Weights of a small transformer language model: 150M tokens.
Each number is 128 + 32 x the weight over its row's rms, rounded and kept within 0 to 255. Layers, rows and columns count from 0. Numbers have three digits each. The size before them is the row's rms in percent of the matrix's.

# layer 3 MLP up, 256x96, rms 0.247, rows 10-32, columns 0-95
105:135127113097130132106115138085174134164115114111137097135126178144139151167119195122146119114112079122135112173187168154122094140040126124133195160166119103153143141095134124171042111126125148163126139091116044207091213126147129143089151131172100128148124162084070093122117139146141122146
095:114151102160137156159075173078103153132187142117124131156133167084118140133098116129102123153139076085077193155122150154120105131200159177086121086092124157110107111153110112082119157111137120169139198128086104087180137180131119097146074091117162147077121203113119097102099158102187156110
106:163118157093094139180141152078088124149109124178096192100112170195110088092111065142148126136124023119111173156120076157135140072148103132110129109150117122111174173135147113104149121132153128097148065096126120154146171128091147096157134118192150180161082122112176125119155168113137168086
097:058135118121150067099142101117106108114126148137114150091075107093113105171130149135180121109120157146126156142192086168186104063148163091132121116160130132130171147108113122218133135178178135168059107157131128124151147107098178058110120133126134128155142177186159138170084135093184125094
091:107181147168158157177149052086131112080106101127094152091155128156079093141084124117130052140126118103120138104146188110163129140128128155075129154133135155169135114172044122151142144144138122064166071143182098142115163114143078111082117147153149126143080106146169124147171106081077164159
096:152186077133102075087155091174188117154087133138108119145101149095150177147168176104132107154186136148139129158117122135108062141155134130156090119077170143144142164103157185150092146145155110163099147207134125142106142118102138126194098147159126155086089117146112093133204119064172109086
100:137101133119126113152142105109173095150132166092115085128079127133118129158099120124117076121146127152141138182183186060149115062098165152099142145145133113106083115114122121159058139086061074102132161113103106161105153062142122162176175115106096187150094179164157126149145168086115148198
096:183166161122174117133155126101114110065183116099135103136135194154108180131119097126133128111148121099134139087139105072097109113170220148130154191154085163133115076083117129163106103109125082153087103138175082103171106074133087119155125149105135179186108119146156129109205092104133116120
106:116110082091129096159084147160157098127171157182074110126122167123171103157116137106105141143130107167184127085093182150180147119149135084102149105157156103149166122094075071157086116118171117118126110129157115171137139082177189147183154170127108120082178088176181112146129051108108111116
092:095159094112135073068088089164120139168134108151080167148175120075151150115115123101147161151150084115085162126150121108143139094102145131169155070206162121144132153133141153078149149126133208093116130140102162119072147130098093113074113098106085069118168134183173146108074117093117178116
090:121122090095126182151097199112131126172103073145073137132128110091117147093059198119122102193105138122164135166171156159147163124143110087128171139121127148142134154109126190176104141179115131162071111097201080096049137130151170111101097148136142146107121112120132126168109128181105172156
100:119048131117129170182062129125095130157073089116151157138115089104137115109064185133129143139109075177074176120148124159165128121139115195131145122185095131065162141123095133131150101122126129175168062120050174155119117177096114172131126111140107162133127139068110079156120107118126121127
098:098088171106105060114161168118123185184090109156126130144153126148228104090118163160124195157076113107119091166138135092103137093088125098122129122140143143087107123119113093099157147076127101075086165073117129136148158131169184151104133117106150155127090183101151113112139061178165117149
095:123133085115149093138105086129141132181150118174076061136120122145111174104100127067114166133124181106159085122099145105109115129107080247132090175147103100104113068124116138145114096180123165057147161130129118084094067117130100092138142136100109152142160153143139135103058096125094124096
093:129170179086125097115116128098155194115143138071165142149118122176136171113155123135151089148032165137102121127116085148109179101152145158143122157126171109115163145141123155114106080123137159172151114081084165134103105129092171142176146121156090120131055179066140146154179082109206106134
101:126107107143169119141123153118151149109166093153106156162179077098094165112176179118102120109141062166114087083166204098109095082136107171112118159105128096131125083129130154139166096098163134130243138094148147167067165112158160157072124098103092100123097118106119163126139099080146116129
107:169192103158125110134148111119131169132113110136117135088077131123140100093096157066109114121191076180114053148155137131170136134181102141109160136115099216156157148130159176122109161124171153151122115171125114136091162142130102173156111086169119171121085124086107155099209134165175170100
103:065154171089149141158111152135184147116159156108091112101123156099131156071185104160112149211141118127139066148104128134161183128148116157080201106167186150171125116099106101092121093085149141148132107121140105097121145120103106129096087118132152155200115141065163096146155194180111131112
098:124162108135096147129170148126112095087171152131101135099116063171141138074133155141125162117159137124130118116123128163112113099152103124134178093150145087172050106142119105056158196079100144136103156148124121165135061172171062119196142129111161158113117181171122134182126136060139144185
093:151120050116082124103031116083127193083115139107156124195137094105107084133129154113135144132176125109121171095073108086127124151179157086156158112113114159131084174059149101101150114092150168142115121126184117113139171200128101110124121146125102136170114171139101126152134135068111174115
102:154127096138046185127153134079117146081120127144155124109108091097068140148145142141147116121122206097165097147140100098093118142121091204132154152116125141078144157187136160113127147119104128080167142127192126155118132117155160161135153143097103196058092095179091100106180148087184135107
097:077111093091081167116140098129157110100062123128122144159097128161113166138134113094147135125109099065148106116122175066155122161165187151157172180097136114128150100089133179102076117143053149137151089149123101144104161126150137128130155079095096102118141154132063190128161153137107034163
106:142150156117062167106102150123143146162165169146102163117177133090074096082079151109173127101164077105096138128202123203138128092133145152070184079182087139152138140111135136098112112063157105082168137103118157132096148181168172126142105110147134151128136132182153147154104174146144174137
# layer 3 MLP down (transposed), 256x96, rms 0.123, rows 10-32, columns 0-95
106:107111202136106152123058122091141103112122160156071173125129065107144087118118123057125141083076121066162134091151139122131134099130141145172092115091103122115136173120128111139106143032097069216112108129106112092163093091105104130129101170136150144101070132120109107124169147106091124092
101:132139117088118124095111075136099172067168136119137154118131114138103087113216160199168152108152068175126113161100095119156145131115115102161161148156094123133158136102069103145201142129089125084062087119158162150136100090177100099111139123148185166088126148093089120126082165155101142085
101:133168162175106150181153138127141112158139100086119130127138155079154156061074132134116176092090102080078117124133135154127140153118095091194097160143115157131140100087156117098066141060116171109146142131115115021103092129121194121111192134161097134150150130091094092156095121128127179133
100:069161189199145190130095117194125114145130152119167094151116121133169135139142124110217078062088181102122174103148090166097174097136177148167177085142131123132155110119143114068157118120088145121088112139132134156158055145106125126135105148076131126130106107148126092164150139141090166124
095:237125155143147131155174155141110092131127108104108139107093086102155075110148134178119160155124128145159156092148104063151151091086147112180123087141093123123124155141122129124151103144098192092143098167154118117143155110109171072189155110028104131108163111123196131073122117158117158117
089:116088160122156134149106112195151098134134088115091122105132133109147175166118091120083130129129108089104120101117147093136157110192139116128204113114139095150100153150188104110107059124113116148160163156131100120148123077141135186135216070158117071147157211143131066134149186112177113110
106:103120129114096144153175151141110110135130143158126090127104167068127120179082159084116138106161122186073113140179156149105077145101173122048126061161143108094078105114157147103127122133154153141144123083077047115104074130107100107125144172185160151115143111083133051113162158152160104135
093:167097079203131096171128104113105102144152152171028113173149125087106138131089117148126091110152114133156122098146105103095083147110085141155163173129149154136141088157120074150081110163123164120168130118091180160116144135142126159135164089114129125106225180161194165111151156118116165100
110:212126142112131117079109107152108110118097116069085143096157148083133119098130227125116097108053122139119114081087136116136166113068065149159156141133180187101116157125173175137123143121148093145088106172086083161124111119147075091123160112099143143143089120117120134123175173185140154131
097:189174085072162191148070101177068125148159140145059118159114072128150069139153149097160144150140129103142118115107140106133158133134130178123156131093134170171160103106159185153162126055105143140132143084119175105157161130148159124105095153096186118111182144164171098159120131090155134164
093:114124107151055093163153198161202150091082166143139177086084102149163103115153129105121169114074193158140144166153111187126137188099111153139103099160107125199085119096137137116156172092099159150169136159129109155113165150142105128131149129181110123099091077093148122124168110158160121164
095:140128124043181099107056132129110113152124144142143148150169108090133192147091135130089087175089150181151107097127128114038158125142145162129124151090153136147169130137134142073131150172137145143098101113119113120187147087156164116068097143154092134169161082125184178192165136177118128133
103:132106141150189099186131170068152115102128130142109131123101099108120189117121068089104168170063129161128106126073172170151130129162156118120123144169171160100085133123162158102119144180096145145192180109137106211096083113087133131106165101154089139125174123194081119094143127119134094100
103:079077124128138108086088173108078106117097130119131161125119167120116158144070080096141141157142149148153124123158105164141167106134151115144101082138168125151124182116125166080132123097149050093169100131144145119069094046061097092111118092166108123146161086105097147137104118121225126179
091:154145137143156152156099168090124129134077089149169105090053082131154152114124177143130076086170131068070173128142138114141138069128128119185138077203077114107078149132170159106127117068187166099083130120145172093068130151148125116097124148139151146138158146099116135165133098182117115149
102:128126104134147077083109080148139095137142144118167192127178091127088127103122153061101134221129068194151159128216085158123092091164126110081110125158170094143094111199135143101141136136115168104102118126148175106093180090124134157128122139170111112144098141131111143102181117147171135135
099:129112108132099096044084098140154082160135125125156106101083055126136117078128171145202123133120141142124164129153126088128114146111133203126142112144144100214099141181104126134197190158149103113131106138092153157122142128136133094167118151137151144143135083201130126147142089126031113124
097:138163185085150149137096126129127151075136091100096192104173134225087125175131142151084183084126085115099152142122102137171146132098088058131130123122134118125127149097167141118079108084149164127125148153163153108122122090075100097165052144090120086177168154089117106123104077134116142090
101:099111101149137151099146135124185176149166124112124138115110109102125101142107136061156125120116153202115145094113102124105202086136105139105130125156144091139092129141145119129030206089092159045155113119141123189146142129141097124177134147170144146134150129060196132108113070084097096145
101:151117147137102190067055093047099105156105123128096036170086139118105161161155120138147147100088168102140174126142123127120131144157119132145176104121116124108108182108094132138194091094144118152110147080072102107097093165157142134077145160157080101141155152101144130139107120157125074194
101:127166113105169146080183152118156098125094097139049117141136183136150119172110090174130191155142158115188086124126155151114181164089115138088132153095114123141065121155082139116099090165126206118104041159138163143089114152102106161100138129145079120144087144087162156093124114163135160111
092:072054166099087218091090097107135071097152127107154134112108151192117097122134132128154144173147098125174149163157115177097074161087142141114136137126133133103074106192113101130174081136162153127148142133146109082164151139135111114078081101137142173149169109105148159171163181095112127168
100:136140188137118157192148154102134086149112189101170144099137163095111125143165171137145132175120088146104082127055166108078173147100162175102076134140151111075149181122161118130141150137108126170153140153131157161193133145099032153149133087088084109132188134120130124148121131140062111120
# layer 3 MLP gate, 256x96, rms 0.259, rows 11-32, columns 0-95
102:113073078141135083083135102093131105189145078141193116076119079136183174137110109128097154166115196113130159116129131089080103126100075137147090152119156119105119120181111151140121163169110108103119137137062094034138104137192152152133117132123118124109085161154078102137120162186143127093
106:128131198119184205097065168136164175171132156160173161123130047112128104145187142087197079156209154100105133092111104140130142132134140100124116172100116139131114139129112141135131148122103121121129141112103193166122137173184127099159121136080159122145150131135124167124079081124120096066
100:155160125110132114158099121076132096119143152137164090040108134178134108140125118085095162125168131129107146164097052110133148091086098143121119179067134083136116121127200062145154140155172149068191151122087095136097110105100178182124185113182128126107110134112177135114105125102123170164
111:165121129152156142194109136041125132089102146163095213175128129098132123112113114096145104093133155159177129152132082068164149143101159159137073123172112156123161141136145149120154134114134109142115127099114113060121084113101119082105163121089106170135116023118093128082170198120119103151
096:136141152110147117209152137108053123101149159199170148146140130162165141128098072166088176155131124129134152090183146176081131096166158126150188098112102139153103128097122133126177134115073189131113149108117090133119098107170152136150158138065119157158138094123087121106076122169079092195
108:110144114143146096171102163157199169120099152165147120101106147135093147148158057146148093180113113077145142121195127100095171153225126175152094200130083161105141141131115102142133084084126150095163093109130093115053113120112188095147130090071107134131125130141126082144128131146163130097
100:155156128122124157138142129100110087106164125092158149163150128120064121147091104099103110080079141145133180084136102096123131155180184137139085126103145183137155094163148102070115169120146155105020134101142075140163079126100090065084115149136111166125128056119112130151065133105090119161
091:134119093121085159116094214070143153125104111118138130131120101130170117118173145138067161144140131128152134159197119119177110142128091127123138168168091166142129093131079123134115101143100136158142208087176039132100145149136170174125184158125107130204112110081088159165095136134081155096
111:145082118119127114117109125135201121140104147154104117113109141111082176115098130127071147154102103087170154162124112103230124155114144070142114147137109078117122152141099040157159096167122131117133071146111069165122100086140112136162184171189134113109157155101101048112096103169106116111
100:141145132164154132160156169145109121172097093133116107143118130115144152075097084096079152137086155123085149082135177140141127114112166115093167171113086138190088202142105127143158088073138099169109188115119100113060107129112119100118135182117172152090143097157145065167163096078063086138
092:141115123114120134109154082182133129159154059147184157094126081118141112177115119096052053153179120080110109147124162145107094110102123102072092112099111121112201122147108127153158079165169163097112150142085166152108094153148084144087168142093114108139120104105114081121194155146183110165
102:190125168064075096148155163197125104095085098126135099143095146133093154179119128136127171077075175148146079120122130135148118115091160146112178133129153141057148101132099173118052120083104137124133153137104116132146077144154133120118068130107102070138195099188091137153074124097121123119
104:156182148139119077213120098128098154096180142095178111121136114082123095130119167126132113090125135138091081152113134049156127094098109097136134099193150130095158124123126080083139122167100222102087164149177110169127129132161211112155128115116118193097123141128136109125129142087095154093
087:124085095186159158119152085141117114140106132172146144128149152087152103151187193103119153089144064113105111090075200081136114125136125089134136164162076069101108118117145111147173129163059069123103041095108152091173131117131120164154114135124185109119115167154154131147147112120077159142
090:120122085103105138123161188094153092146151089175090161142171135046074114110157139132156126152131160122104093090127190104144132127104155128080107140169153160132129085085109105072116138079145179105115135082083138216053176140185113155123175080137156123110122137166153171114117122136127128153
103:128118148148083145200170103138067142158119094098128095091036128152105116181092088067108166101187069104105162109135149162108118111142121088103113146086179125135129122120095124109146146074139129143098173084149116116092134170139077116117072085113101153076127144172135146159116105068141128177
101:157178196112192135135112141113107136092100126109050195112205117094136135133146141157112140188104120167110171164130105115106079075140105146094146127118078153141122158087140167130092152116135173112137132127088174155104133094148108152181067126110144098226126108134099126126114077142123076119
104:145185133149126160135139101121149095157104164131096141048131090097122097160130112159137119125090105123138113145115129121134130106087168134195095123103136089145126144067111163181156145135163161119113139076077077099103124111107059163061161185189140083107086125145112144163065115120048132085
101:095156172117138101124169150137120148162114147171147175069134143074191119091122141162132113187143120116091063126110143166163128090077122146117225124142166190129148098059109112139120137147156125103124170085117134138182138099187085128174134143113108081122143124097150084132108048110135162124
097:115168153186105142102176140095093163181116167077134132123151135145147087056142114136075182122096138101151143151155145125172120090129148074109163140107168159132133155153152124111164121120121168078124104143188159136106152164142021132064105126157060083117135146144160147149067101100152125138
091:129062071217087147124116109074141119106074143121174101152039136163139148157154081101134117187111091148131103089123100096161101163113134083144141162163114147149136073136127119162144100095084157138139155139128122099146143145138146105124166119140147132110163067141109197090147136058079111086
101:137115100138142142146095113119105101116105103082120143215141089163116148089116144056169140021113088056078150170153138163122143119125126139131149040140161107139123117117128125141138122084113098092064141154161131150137123113101100138161117115169195177148100081148068130116148145128149099168